Each number is 128 + 32 x the weight over its row's rms, rounded and kept within 0 to 255. Layers, rows and columns count from 0. The size above them is the row's rms in percent of the matrix's.

# layer 8 MLP gate, 512x192, rms 0.109, rows 412-435, columns 96-191
size [118  93 102 101 123 105  92 103  73 120  72  96  96 111 112 116 100  87 103 116 102 101  91 108]
[[152 155  97 108 156 113 214  79 106  95 120 157 108 102 137  93 148 130 126 141 114 160 130  78 143 134 165 120  72 168 114 130 126 145  76 141  88 148 175 151  62 200  69  75 105 107 173 117  61 144 111 125 181  82 142 145 126 155 104 167 111 133 157 158 138 135 145 136 156 170 167 163 108 109 105 150 118 123 145 163 200  62 119  96 136  95 132 160 146  40 135 111  98 137  86 112]
 [ 66 158 154 155 127  80 110 112 118 157 169 122 140 165 159 160  93 218 124 177  21 169 145 115  78 202  98 149 156 121 113 190 140  97 139 151  81 168  92 157 106 122 139 186 130 182 117 119 144 130 184 104 154 132 141 121 165 113  95 128 158 161  93 140 147  58 165 108 147 159  57 139 136 108 114 177 133  94 165 121  87 131 145 154 101 151 132 146  83 128 107 108 115  95  78  90]
 [101 102 190 100  98 129 141 130 103  53 159 158  58  94 167 133 102 144 157  75  81 111 135 164 148 140 146  55 165  87 156 127 124 198 103 149 141 177 141 155 110 149 134  75 112 184 201 140 135 110 128 109 130 150 113 115  81 126 169 164  88 206 194  95 117 116 152  38 160 130 143 147 139 109 148 165 134 152 131  69 164 166  98 127 138 106 107 109 116 146 156 115  94 105 109 143]
 [154 176 166 137 160 131 175  94 114 106 177 164  91  70 125 138 114 151  97 181 118 127 126 138 149 139 150 138 129 156 126 222  70 154 161 129 121 231 138 118 114 116 145 117 153  94 115 122 120 112 127 159 124 139 117 170 141 138 149 144  61 179 124 154 103 161 172 103 162 123 157 112 152 122  98  49 141 128 165 146  86 137 107  76 104  85  96 115  68 125 150  96 116 102 111 164]
 [119 127  96 163 136 123 134 158  98 100 168 117 111  86 109  79 171 137  56 136 122 117 134 151 169 112 104 158 102 171 169  69 124 134 154 129 124 145 111 146 139 140 173 169 122 165 140  79 130 128 125 137 131 172 154 117 107 159  80  76 108 185 198  68  50  47 148 125 148 102 130 154 152 206 160 110 135 134  99 166 124 170 117 112 176  98 118  76 152 181 122  85 175 159  86 180]
 [132 139 106 134 167 124 114 122 129 153 104 157 101 122 105 174 199 111 129 141 144 129 148 126 157 155 144  86  95 129 122 109 120  80 120 147 102 167  85  92 108 154 182 122  98  72 213 135  52 125  81 161 143 157  51  69  98 136 110  86 162 152 145 121 145 145  87 123 127  90 118 140 124 155 123 138 216 132 105  73  94  87 114  94 115 129 165 137 122 179  98 126  99 113 134 163]
 [140 100  94 108 157 145  71 160 116 169 119 158 109 104 101 114 138 125 121  57  26 105 134 123 147 116 156 152 109 121 173 127 139 112 144 126 134 180 137 116 154 117 111 116 106 181 123 163 146  64  92 129 103 187 108 133 102 106 121  92 166  87 213 140 137 126  68 137 145 181 130  86 125 172 133 201 178 131 138 132 130 159 138  78 171 112 169 110 114 106 117  84 119 128 118 136]
 [191 170 141 136 120 157 165 128 109 102 160  72 144 149 154 149  71 174  71  89 115 102  66 150 147  93 124  74 128 118 139  90 134 188 147 123 137 120 126 147 136 125 145 164  71  86 111 186 142 118 117  99 126 143 132 118 152 186 127 110 132  94 192 116 158  93  66 104 148 149 146 115  55 176  64 125  69 147 107 175 123 139  98 148 150 166 174 154 134 145 131 186 109  85 192 215]
 [153 129 159 173 128 181 139 144 147 138  88 105  99  88 102 217 119 203 159 135 144  78 130 108 155  91 114 146  71 130  92 123 102 119 120 179 149 128 144 158  71 135 146 109 154 180 167 133 159 156 130 108  87 103  85 103 139 137 150 144 135  49 142 168  91 187 117 141 132 135 156 139 120 115 114 160  82 176 114 178 124  93 115 161 147 114 111  81 112  86 118 124  94 105 138 153]
 [119 122 123 126 127 148 137 107 172 142 204 109 100 141 126 162 115 180 133  94 134 155 160  72 127 130 127 120  88 121 146 157 127 121 122 103 158 135 172  86 223 124 126  73 110 115  72  90 218 108 117 141  96 102 134 133 122 105 116  68  80  95 100 111 120  50  92 157 131 123 172  85 117 105 131  93 164 124 178 129 176  66  71 111 108 107 156 159  75 137 134 107 116 102 130 140]
 [124 148 168 114  90  69  96 147 116  88 138 157  96 143 152  98 126  76 174  88 125  98 158  97 143 160 147 122 110 169 145 107 123 117 128  72 113 147  94 102  77 114 147  92 138 107 164 107  83  97 156 115 120  97 174 108 154 122 102 138 115 111 159 133 106 139 104 100 112 143 111 181 121 161 147 109 160 158  83 104 123 156 165 103 152 120 166 150 129 148  84 126 168 126 157 150]
 [186 167 134 130 154 126  99 176 107 168 102 124 112 117 112 193 154 135 165  91 120  86 163 157  93 106 107 185  95 151 108 121 165 104  97 120 153 101 149 197  51 150 102 132 179 105 148 120  82 137 101  77 158 111  99 119 183 144 128 108 126 125 137  98  77  98 154 127 131 143 127 153 212 182  76 130 119  68  82 115 116 173  89 129 148 196 120 161 221 124 133 169 132 151 131 104]
 [156 138  88 124 209  89  97  58 122  94 212 129 109 101  88 138  92 141 164  67 104 134 161 106 124 183 165 118  99 117 150 138 143 119 165 119 141 158 162 105 145 150 161 127 114 109 121 149 183 123  90 176  80  88 147 118 147 135 158 147 164 145 139 144 200 109 119 107 136 150 108 112 141 110 141 220  96 110  83 138 138  86 112 122 146 119 150 127 136 130 132  98 144 152 110 108]
 [125 172 101 165 201 148 132 145 122  94 160 179 157 105 159  85 146 160  46 166  96 149 108  94 152  93 115 119 115 114  85 121 120 179  92 119 102 173  89 159 153 124 105 122 191 131  87 106 121 136 168 152 138 119  98  72  92 147  47 100  96 176 104 105 125 111 117  98  79  99  62 132 147 120  98 107 109 111 100 148 118 137 180 168  99 122 107 103 143 133 120 149 153 104 152 104]
 [159 162  83 125 207 102 151  92 152 188 133  54 148 164 114 181 118 125 143 132  72 114 112 116 107 182  88 106  95  85 120 167 110 136 173 124 105 110 155  91 112 137 141 103 113 145  96 151 137  84 124 129 139 135  89 157 158 102 118  93 112  86 159 164 106 114  88 116 142  72  94 126 136  70 157  97 133 125  76 119  69 161  56 137 163 211  85 149 165 115 110  79 118 110 119 156]
 [136 158 109 123 105 150 162 119 223 135 110 138 136 117 127 128 116 122 116 192  43 148  91 181 137 141   4  94 126 100  73 113 137 136 129 167 130 122 132 103 177  81 153  98 158 149 123 145 127 120  65 129 126 162 187  80 125  49  80 164 132 136  78 144 128 138 180 123  60 119 116 145 133 107 131 155 158  91 164 143 101 101 133 177 171  94  93 110 127 128 176 106  96 120 131 176]
 [212 130  90  56 139 132 118  99 136 151 142 122 165 128 115  91 124 168  91  72 124 141 194 121 117  70 129 159 180  93  86 166 196 153 136 127 134 105 131 163 129 175 141 117 120 112 150 104 185  96  72 141  61 166 147 127 155 119 102 111 116 130  73 130  84  75 184 177 136  83 115 107 160 162 107 159 174 131 162 127 140 155 111 124 179 138  58 132 158 112 179 176  75 100 110  88]
 [157 116 106 106 120  47 147 150 166 103 120 125 139 116 136 116  94 115 134 126 136 155 142 179  70 137 119 159 126 110 121 137 120 158  51 114 129 115 131 125 164 120 119  81 104 145 132 110 152 154 134 140 111 105 130 117 107 182 167  94 135 165 125 105  98  80 148 139 110 156 136 123 156  73  60 130 130 167 100 113 125  81 167 177  73  92 108 124 182 107 185 111 112 113 185 134]
 [172 123  74 149 186 126 122 102  94 132 149 162 134 133 164 169 141 173 134 164 113 184 149 162 135 112 104  43 153 112 156 116 163 126 124 144 179 108 131 130 108 156  82 174  46 160 113 149 108 138 198  85 122 134  84  97 118 149 157 117 165 187 134 118  43 144 153 131 144 109 159 130  78 137 145 113 191 174 139  88 135 158 198 133 150 160  88 143 131 123  38  97 105 120  88 122]
 [183 176 137 100 133 163  72  97 120 101  71 133 186 174 163 138 103 110 121  93 115  60 165 146 125 154 146 164 109 171 119  84 137 148  95 156  51 140 141 111 112  64 100  61 143  90 135  67 129 124 136 114 101 104 155  74 126  99 133  83 105 136 145 114 140 147 198 140 141 180 122 149 163 116  93 102 139 122 154 151 161 103  93 119 141 114 139  99 153  95 119 181  80 161 155 120]
 [ 95 133 130 113 193 123 131 144 120 161 204 132 148 100 110 128 124 163 133 115 125 131 121  72 182  75  96 146 162 179 126 102 116 206 109 125 111 127 141 156 126 144 165 145 136 185 120 127 127 183 158 157 113 128 165 101 163 159  92 133 131 126  82 113 151 125 150 109 147 105 142 167  81 106 139 150 115 110  69 145 180 173 145 111 143 113 111  85 123 130 131 119 176 151 105 104]
 [151 160 110  76  83 196 100 135 153 153 124 126 129  87 122 154  78 185 105 139 133 101 147 136 131 164  85 117  95 129 116  90  98 174 127 111 179 151 153  74 104 113 128 139  89 152 120 140 173 113  66 114 117 142 116 121  99 113 105 154  92 142  73 101 143 119 152  81 136  70 101 144 150 168  76 129 142 121 114  95 163 150 121 113  60  90 156 130  88 100 118 113 118 164 126 158]
 [ 91 218  88 171 145 115 150 127  86 115 104 176 157 148 122 157 134 166 123 124 116 161 114 164  73  96 166 123 150 137  85 136 128 109  96  89 108  91 112 185 119 124 172 154 121  65 123  79  93 145 137 163 112 115 107 149 143 132  95 167 115 125 151 116 171 150 138 129 111 152  81 154 159  71 100 187 117 112  66  68  53 148 128 162 150 125  87  81 167  79  84 150 129 181 139  58]
 [141 122  76 141 121 148 165  72  74 165  47  89 127 116 125 163 159  98 143 104  56 195 122 157 171 167 127 115 167  67 120 124 135 143  66 168  87 182 122 153 153 146 149 152 100 144 176  90 110 187 147 177 159 146 158 114 139 121  86 122 150 148  92 124 144 118 125 124 112 154 108 137 113 134 141 147  72 139  86 116 155 180 140 158 112  84 142 116 114 173 104 144 101  56  49 105]]
# layer 8 MLP up, 512x192, rms 0.115, rows 412-435, columns 96-191
size [106  97  97 112 114  97  96 107  83 111  86  94  95 107 109 106 105  89 103 110  95 102  94  96]
[[146  85 141 133 122 117 173 121 129 174  54 126 146 115 119  74 118 135 169 169 191 106 112 119 104 154 111 161 138 104 126 136 108 100  63  93  74 179  79 113 107 195 132  17 134  93 182 108 116 141 137 158 119 110 173 180 130 167 158 124 161 138 143 130 164 109 165 150 141 146  78 105 160 117 128  99 131  84 103 151 196 142 127  67 150  64 128 101  74 117 105 133 188 138 165 127]
 [139  90 151  59 109 122  81  91 120 109 115  99  95 129  82 130 139 132 146 209 129 131 197 114  95 139 136 145 128  97 122 186 135 162 111 101 184 151 127 113 129 140  91 117 140 170 148 151 164 101 146 106  90 158 122 156 169 105  99 130 179 104 102 144  97 140 129 155  81 182 108 155 118  66  75  95 175 104 144 122 147 122 103 128 172 181  98  95  83 164 173 125 110 112 146 116]
 [135 179  56 140 178  92 171 130 128 118 160  96 152 101 127 179 113 109  78  73 114 113 197 102 123 143 114 147  45 122  86 108 165 166 125 112 161 126 172 137 103 102 178 172  91 154 142 158 120 109 136 103 125 142 106  73  82 137 138  99 105 112 140 139 199 129 160 151 106 151 117 101 188 131 133 169 173 189 168  93 212  85 140 105  97  83 119  74  70 100 116  93 192 198  78 104]
 [147  66 115 115 135  89 145 168 109  77 203 128 145 164 155 124 121 124 167 128 124 136  69 173 130 168 123 129 161 129  64 112 123 176 115 119  56 181 129 114 175 120 144 150 203 189 140 121  83 182 117 129 111 118 143 129 128 139 129  72 128  86  63 152  49  94 150 169 150 183 123 150 120 191 192 126 112 132 128 110 116 120 170 122 163 136 157 140 151 117 106 174 111  80 141  94]
 [141 117 124  98  85 128 126 146 132 109 159 138 132 187 108 110 150 120  75 115 126  85 139 173 152 129 133  99 145 176 123 152 185 174 135  75 109 121 134  57 134 109  92 154  99 156 151 132 165 164 104  95 146 136 119 103 195 121 103 104 132  55 102 129 139 110 120 126 119 174 152 145 161 109 144 121 141 120 139 150  54 121 134  86 125  69 122  83 114 140 149  68 120 156 162 117]
 [ 86 156  71  93  61 136 133 126 135 147 119 126 165 107 115 146  96 106 179 189 174 174 151 137 150 109  63 102 207 144  87 134 100 132 151 143 142 134  91 151 113 137 107 138  88 174 149  55 145 188  81  66  91 153 133  66 152 116 131 174 108 162 123 167 135 102 189  69 133 121 127 172  78  88 143 116 138 132 154 123 107  75  72 123 140 123  96 159 145 121 123 151 184 162 130 100]
 [181 143  72  77 132 134 129  99 138  79 111 100  87 144  93 185 165 167 103 171 109 105 146 100 197 136 120 143 124 101 149  59 153 184 120 140 138 107 165  81 112 150  94 164 125  71 146  88 112 124 150 126 125 142 146 145 115  44 150 186 165 138 144 136 117 155 101 122 116  63 120 160 146 139 146 202 130 151 167  94 167 136  93 117 118  70 120  80 176 146 127 166  98 131 102 142]
 [116 102 136  93 166 140 106 164 116 169 142 123 137  97 144 106 164  78 138 191 121  99 146 143 124 170 117 168  99 146 114 119 117 146 119 147 175 129 114 113 142 172 125 132  94 180 133  93  91  96  52 145 125 164 118  75  64 137  83 141 167 112 136 120 162 119  96 142 140 101 130 136 102 115 108 121 178  90 111  94  94 114 145 146 178 154 134 158 155 101 114 115 114 201 127 142]
 [119 118 147 185  92 132 138 149 156 202  96  99 153 100 119 161  96 126 171  96 140 134  81 102 120 129 137 115  84  95 144 127 101 115 106  53 210 133 154 153  92 114  70  90 125 152 129 123 200 150 108  57 160 176 154 131 128 137 146 102 133 110 172 132  91 104 139 118 170 111 142 127 142 155 147 123 115 129 164 145  88 138 129 120 169  91 102 110 128 138 138 162 104  89 138  93]
 [148 108 138 127  79 160 145 126 136 176 106 176  98 169 121 133  97 124 102 161 114 110 155 125 112 171 129 175 139 129 246 170 122 144 111 124  73 116 114  87 140 169 104 147 141 131 160 127 125 136  76 111 111 119  67 126  98 156 183 133 104 119 111 128 158 119  98 117 115 102 159 111  91 110 134 128  85 172 115 103  39  84 171 126  93 130 113 107 125 152 126  91 142  66  67 142]
 [146  98  75 157 120 174 171 138 128 156 147  80 106 103 105  93 137 176  86 133 214 136 151 194 130 165 123 145  46  53 121 134 173  95 148 114 139  89 151 143  81 117  98 136 162 107 104 173 146 131  77 102 150  97 181 153  84 154 186 158 113 119 109 108 114 124 109 156 155 117 134 146 131  76  80 138 112 102 112 116 125 109 138 131  99 113  93 174 134 116 143  29 127 115 122  90]
 [141 134 154 114 143  81 106 149  74 178 128 168  44 145 138  98 121 154  97 187 120 173  82 148 101  90 125  89 152  76 101 160 118 105 111 131 147 119 115 178 118 117  91 109 143 109 174  79 167 175 155 152 155 132 134 163 159 165 145 139 141 216  98 158  71 126 145  95 134  97 180 108 111 154 115 138 184  95 188 197 157  98  98 172 113 107 158 160  79 132 108 139 119  81 162 162]
 [181 120 135 135 127  98 116 135  76 148 158 105 132  53 111  95  74  51  89 124 169 151 161 152 164 142 125 143 119 219 161  82 122 178 113 124 101 101 134 131 155 149 134  78 154 113 109  57 166 113 112 142 151 140 143 187 169 161 174 119 113 134 107 121 112  98 104 103 142 127 111 145  92  31 107 161 144 131 184 100 126 166 139 162 108 171 118 124 171 182 150 149  84 115 148 148]
 [152 160 145  91 173 145 169  66 132 116 194 122 127 131 158 119 105 118 159 167 120 150 137 153 120 196 109  69 146 126 169 151  75  95  67 115  92 151 111 148 135 144 133 205  97 118 148  77  92  92 176 122 136 125 143  99 169 170 131 103 100 105 201 150  92 115 121 158 112 155 161 108  96 174 133  86 154  84  88 157 115 137 171 101 123 134 150 167 109  93 184 125  89  80 182 145]
 [150 134 183 116  81 144 116 131 120 120 146 158 136 116 120 105 104 124 128 196  82 188 119 186 156 116 165 172 147  93 113 135 118 144  87 138 146 156 170 165 106 109 194 154 156 111 196 134 153 114 111 120 139 165 158 126 125 153  95 135 124 172 137 106 163  89  70 189 187 111  88 138 126  69  98 163  99 103 108 149  93 167 130  95  60 181 109  82 109 107 115  51 102 105 125 113]
 [117 187 168 144  44 114 141 130  85 160  90  51 157 129  98 130 156 102 187 166 119 126 187 151 150 118 121 136 106 141 108 157 170 144 112 172  80 170  69 117 110 139  72 139 121  88 138  54  87 125 106 132 152 106 174 129 157 164 156 105 182 116  76 127 170 174 106  52 145 118 136 143 158 194 132 114 120 131 129 113 146 169  90 110 147 159 111 108 148 112 101 108 112 113 113  89]
 [133  91 140 188  62 158 133 107 133 137 104 184  91 105 136 150 148  53 113 129 141 141 122 144 125 156  95 116 119 101 171  90  70 110 117 138 148 110 113 120 141 138  92 111 168 122 155 185 130  94 159  92 158 157 112  78 160 116 177 125 120 114 106 156 174 151 116 109  96 137 169 123 180  68 158 145 131  87  94  72 101 102 114 135  90  93 188 149 107 122 136 107 123 114 160 173]
 [149  91  97  56 113 166 127  60  60 198 136 158 123  97 136 117 150 140 102  51 160 115 116 172 169  82 112 114 135 138 118  89  88 141 148 165 160 167  69 105 145 155 160  61  61 171 127 114 160 173 103 179  76  84 165 145 109 130 183  61 122 150  63 125 141 134 151 155 114 131 151 195 125 137 136 104 167 124  99  94 145  96  95 135 150 128 156  87 121 138 134 116 126 123 113 108]
 [122 170 110 107 151 114  33 143  61 147 162 125  89 136  90 117 116 113  87 192 132 142 155 136 147 105 109 136  74 123 157  79 131 108 142 137 141 116 110 139 146  70 131 134 100 167  69  89  99  49 175 139 175  78 159 141 142 155 117 121 153 103 163  96 114 176 114 149 185 132 133 123 162 133 134 116 161 115 104 154  84 177 180 129  76 159 163 138  89 130  91 136  97 141  98 173]
 [137  94 129 127 134 117  71  86 114 109 120 173 160 124 150 110 188 104  87 100 118 112 106  98 222  76 126 124 174 105 156 150 162 165  87 139 159 136 121 124 130 140  73 107 139 171  89 154  99 120 218 122 136 109 154  87 112 143 123 120 132 148 144 165 126  76 176 120 128  78 109  76 113  95 128 105 118 135 124 127 107 141 175  92 125 128 141 161 133 182 135 111 116 118  79 182]
 [114  81 168 105 130 140 147 131 142 119 162 146  80 142 127 116  71 135 110 174 113  47 106 161 101 134 138 129  92 152 176 171 111 179 165 178 108  88 133  92 154 136 120  80 169 125 129 190  84 131  96 141 130 179 172 163 105  95 104 130 126 142 195  91 162 142 157 122  80 151 155  85 174 142 132 136 176 134 116 155  67 191 162 163 134 104 116  86 123 119 110 160 123 131 136  99]
 [124 139 111 126 172 108  98 158 151  74 130  63 166  99 161 173 130 101 119 135 100 132 112  74 131 131 152  97 110  81 134 135 163 126  89 168  91 117 175 144 112 185 100 149  99 148 179  58  89 126 105 102 127 158  91  63 170 113 183 152 168 143  71 144 139  70 156 153 136 163 123 128 170 159  97 116  65 185 145  89 105 106 116 112  91 123 153 203 158 131 120 170 120 110 146 175]
 [141 112 138 151  99  96 129 102 192 121 144  73  71 103  90 133 183 163 107 161 119  85 126 113 132 118 126 100 135 156 108 183 137  99 176 207 119 150 144 105 141 123 119 165 124 164  75 158 111 113 155 113 103 116 157 129  70 167 169 112 109  72  88 166  49 164 142 130 116  96  85 138  86 118 104 104 195 138 156 187 136 131 110 125 137 149 143 110 138 103 124 101 171  64 102  93]
 [ 91 146 150 129 149 104  92 139 154 185 133 155 152 142 141 156 188  73 180 135 174 114 145 122 112  86 166 113 139 149 162 112 142 140 128  90  62 162 108 140  82 141 136  71  99 124 115 152  61 175 125  76 158 172 146 148 171 165 104 117 123 135 155 154 107  92 104 187  88 135 121 134 125 136 180 191 101 160  47 127 119  96 132 107 148  98  92 142 120 151 171 136 118 102 170 146]]
# layer 8 MLP down (transposed), 512x192, rms 0.0368, rows 412-435, columns 96-191
size [101  99  98 118 113  95  97 116  72 104  69  97  90 105 110 104 101  95 105 105 105 104  95 100]
[[106 200 163 209 123 196 104 120 148 154 123 112  98 164 107  75 133  91 131 107 102 159 179 148  85  71  98 100 152 180 140 211 154 123 166 195 139 149 134 168 146 114 104 134 158 134 143  79 128 129 146 131 153 125 111 176 204 124 113 142 161 111 108  93 122 125 135 180 134 114 152  73 126 157 144 182  90 117  65 126 105 156 150 149 105 122 127 164 169 128 121  85 103 122 129 147]
 [ 80  98 105  79 111 179 115  99  26 145 125 159 125 183  80 105  84  99 145 131  98  84 155 191 102  99 135 138 108 109  91 144  98 126 126  81 187 152 165 150 122 119 163 108  89 148 132 152 174 142 167  92  97 129 122 127  89 162 216 164 125  83 134 134 116 121 121 140 115  81 163  85 132 140 110 110 167 128  83 118 167 146 179 154 170 172 101  89 129 156 132 163 138 120 180 171]
 [100 157  66 146 120  68 109 130 160 129 136 158 159  93 140  69 151 152 137 151 124 114 127 187 172 196 173 106 113 180 147 164 114 143 115 151 161 201 159 132  80 135 163 179 126 134 111 126 124 144  80  92 164 189 162 135 127 184 161  70  96  96 138  93  75 126  82 169 130  81 136 170 110 127 178 135  87 128 163 150 129 117 109 224 139  76 123  69 101 131  75 127 124 101 146 131]
 [ 71 109 101 128 153  80 145 129  53 129 121  83 125 147 119 164 108 126 160 146 123 179  77 153 186  74 144  86 110 136  74 101 108 125 172 113  67 191 153 136 111 106 123  73 100 184 147 118 126 170 150 159  92 195 166 136 161 100 126 135 161 150 133 147 111  85  99  89 129 166  81 147 116 181 148 166 102 152 101  96 109 160 211 162 122 103 129 174  89  85 111 142 162 157 137 131]
 [141 176 183 158 110 107  74 125  98 143 143  77  99 130  30 150 206 190 155 133 180 114 132 101 111 130  91 124 185 126 122 155 121 160 142 122 115 127 144 134 108 131 117 152 147 132 178 135 114  83 191  98 128 190  96 133 151 137 139 152 128 135 164 119 101  41 160  97 133 112 101  74 120 134 144 147 104 118 116 151 137 168 146 126 140 114 106 124  86 133 105  41 116 113 135 122]
 [113 135 142 158 150 163  64 112 113 113 150  92 149 178 139 108 105 112 173  98 111 213 166  97 135 172 164 104 154 149 109 134 126 122 133 180 120 125 164 124 136 139 113 119 131 116 146  98 124 116 136 141  92 140  33 102  79 102 134 141 140 115 169  55 161 102 144 167 120 120 162 112  70  92 141 128 202 152 123 128  81 112 171 140  86 170 153 129 140 176 149 185  81 146 136 126]
 [110 118 101 139  97 141  81 166 108 101 111  49 123 103 107 159 147 116  77 117 171 113 129 150 128 125  97 123 117 156 103  85 147 173  82 140 150 154  96 123 173  32 103 139 105 101 131 137 162 108 165 167 129 160 145 104  74 180 130 106 102 148 139 108 123  86 122  98 117 152 113  98  98 143  84  85 168 180 152 111 141 151  97 134 137 145 141  90  92 147 146  18 156 145  93 168]
 [ 55 109 164 132 154 118 122 140  92 108 166 136 113 113 114 113 144 109 138 119 161 111 125 113 117 109 164  80  98 105 157 124 174 162  92 133 138 106 112 157 113 103 160 131  85 112  80 107  90  94  92 131  72 110 148  93 125 116  94  79  56 152 176  87 143 164 131  99 131  79 146 157 172  94 132 132 101 166  76 173 175 143 161 113 197 142 120 156 132 155 155 170 156 133 132 100]
 [ 98 141 110  74 111 178 189 121 131  88 150 108 146 113 135 123 196 154  95  74 107  76 175 123  74  88  90 182 114 198 104 173 123 158 124 150  89  97 149 161 172 130 209 159 123 103 140 165 139  96 129 105 111  87 126  88 106 100 128  96 101 159 106 118 178 105 111 131 106 147 134  78 153 104 151  98 153 156 140 119 123 173 128 125 140 139 201 147 128 145 119 127 141 166 130 101]
 [143 121 136 111 140 135  79 163 150  97 129  88 105 161 142  80 117 109 123 109 124 156 112  60 132  26 103 140 147 158  83 145 165 129 102 166 124 152 162 175 156 131 103 158 112  91 110  67 105  76 133 176 137  87 110 137 134  98 120 158 168 136 126 157 155 104 132 126 180 153  73 135 147 110 145 116 147 106 177 202 133 141 154 103  99 142 109 149 144 115 157 135 148 173 112 115]
 [138  95 143 201 124 161 115  99 115 103 161  81  92 158 154  95  78 140 109 123 107 174 147 151 160 151 127  42  92 149 151 186 136 121  86 169 143  88 158 122 132 171 101 145  79  73  60  79 143 133 125 112 142 197 103 168 163 143 158 162  69 112 122  85 141 146  86 131 138 106 162 101 168 102 128 199  97 104  82  71 104 129 140 146 112 113 132  70 199 180 109 171 149 101 117 169]
 [118 101  59 137 160 115 116  84 135 121 142 136 143 140 143 155 146  92 118 120  79 134 101 146 167 121 137 109 134 141 121  81 112 144 127 185  81 143  87 148  82 172 116 108 139 138 123 127 131 126 151  80 148 166 182  61 141 116 156 175 178 167 125 169 151 165 125 151 125 153  73 149  61 188 158 105  97 115 125 118 146 100 145 115 140 133 106 145 121 138 112 119 168 120  95 132]
 [124 186 157 120  87 142  98 119 139  95 130 156  85 117 122 135 107 147 131 155 121 137 153 181 136 165 144 113 144 103 117  61 200 127 159 167 133  80  53 128 117 149 144 154 120 131 139 177 137 114 118 126  69 158 104 146 116 110 173  95  81 133 128 102 113 130 171 136 134  89 175  65 178 162 155 119 145 125 111 153  94  78 127 107 162 175 135 128 120 117 143 126 129 150 122 103]
 [180  83 136 131 115 102  91 122 152  86 173 182 151 146 161 128 168 142 124 177 124 160 111 138 122 154 174  66 106 145 155 101 117 147 124 154 114 128  98 135  68 171 147  91 134 127 180 141 121 137 141 137 136 130 131  83  93 149 122 143  86 140 119 158 112 161 156  42 202 119 150 107 166 169  99 136 142 140 153 112 180 139 156 138 137 129 107 133 136 136  77 119  98 107 163 185]
 [116  55 100 168 163  93 163 144 156 124 138 177 121 132  62 147 146  70 106 180 100 220  86 152 100 167 146 122 156 155 123 124 118 114  85  62 139 162 184 148 144 120 135 145 124 104 130 144 141 138 124 129  84 173 184 103 122 110 107 131 150 117 152 125 148  81  79 157 145  88 100 105 157 119  96 124  76 148  81 110 142 142 112 126 122 153 114 101  85 141 177 132  99  67 122 110]
 [119 136 157 116 151 124  93 154  59 151  68  57 118 136 156 147 150  72 171 143 150 144 114 102 156 161 141 140 106 127 174 172 149 126  95  64 125 130 178 152 123 106 122  76 134  85  82 145 119 170 132 148 109 215  91 166 138 177  82 144 164 104 194  72 121  70 100 107 105 113 159 164 128 108 104 176  94 180 120 104 157 114 114  38  99 152 156 177 138  64 107 104 147 127 101 120]
 [ 78 149 177 129 127 121 153 110 116  55 133  36  98 147  96 175 120 143 154 168 173  93 133 123 130 140 133 138 113 127 119 144 104 120 116 172  93 118  97 153 141 117 165 138 116 117 134  90  66 164 173 141  99 134 125 126 113 121 112 102 140 109 174  99 121 126 104  95  97 142 134 125 136 140 116 177 142 110 167 148 186 149 113  56 144 156 148  73  97 183 124 116  72 160  99 139]
 [113 129  99 165 175 128 122 112 128   4  91 100 148 138  83 126 176 133 113 166  79  80 144 197 139 164 117 155 126 156  83 135 142 124  76  90  91  91  94 122 116 181 107 124 195 127 130 149 143 149 136 101 190 141 161 166 179 113 127 152 118 137 111 124  94 180 126 137 139 157 138  75 158  89 113 146 128 113 171 133 118 156 139 158 127 178 124 151 109 139 113  85 125 136 164  72]
 [170 149 118 130 140 206 102 110  81 136 131  83 130 161 139 101 154 175  33 135 106 121 172 168 134 110  95  92 179 140 101 104 110 110 151 114 129 116 159 162 152 127 125 123 112 145 182 158 177 145 157 139 146  81  79 121 100 166 102 135 144 101 116 170  78 125 138 193 118 156 125 126 110 108 138 195 141 130  94 131  92 117 112  48  93 143 108 171 132 183  88 144  92 181 151 129]
 [200  95 121 100 149 181 172  93 123 115 118 144 142  87 131 163  90 140 101 132 154 108 109 137 133 123 127 104 147 103 128  69 166 178 123 143  39 127 129 140 152 149 161  78 101 170  90 100 145 142 172  74 152 132 126  64 134 148 141 144 141 112 132  92  76 118 119  78  71 141  80 101 165 113  98 134 145 101  99 133 185  63 147 143 119 146 129 140 123 222 154 155 109  71 130 105]
 [129 127 121 117 115 124 135  99 117 103 169 114 166  71 143 153 171 127 146 142  92 148 154  87 179 116 117 130 183 148 135  93 141 133  94 128 143 179 144 146  98 167 150 207  93 180 116  93 157 120 132 165 109  18  84 117 151 131 103 140 162 149  95 149 131  94 110 119 175 126 179 131 150 116 135 162  98 100 117 125 172 132 196 100 133 123  79 122 123 160 101 145 172 165 120 127]
 [156 135 171 205 193  73 113 117 131 148  91 110 121 144  87 111 139  87 167  85  80 101  61 103 158 156 136 110 135 137 182 107 158  95 168 165  55 109 115  99 128 141 176 108 109 100 182 129 129 121 174  97 147 142 163 177 143 104 150 140 135 104 122 131 109 133 126 132 119 197 132  90 106 133 159 122 160 103 111 160  97 116 155  99 202 145 177 155 150 149 145 135 128 142 135 162]
 [ 75 106  88 139 151 145 156 106 116 105 147  90 106 187 146 159 113 134 132 174 143 121 153 115 127 121 115 114 116 114 190 133 168 111 108  88 166 115 173 136  88 176 143 113 177  75 140  98  62 115  82  95 173  64 149 132 147 168 131 122  75 115 158 120 165 146 113 151 181 137 114 146 121  92 159 170  63  34 139 190 153  90 111 148  60 146 152 112  76  92  87 153 150 105  99 159]
 [183 122 155  86 113 126  91 100 171 117 100 146  86 118 129 128 200 175 135  97 172 107 104 125 146 145 114 134 126  97 139 134 125  92 200  86 104 180 145 118 122  99 172  94 139 127  85 163 108 132 100 124 163 146 114  44 143 134 116 166 156 156 146 129 136 228 158  89 173 141  98  77 122 141  82  66 123  67 103 105 112 120 143 141 122 120 104  56  76 181 154 122 146 102 122 139]]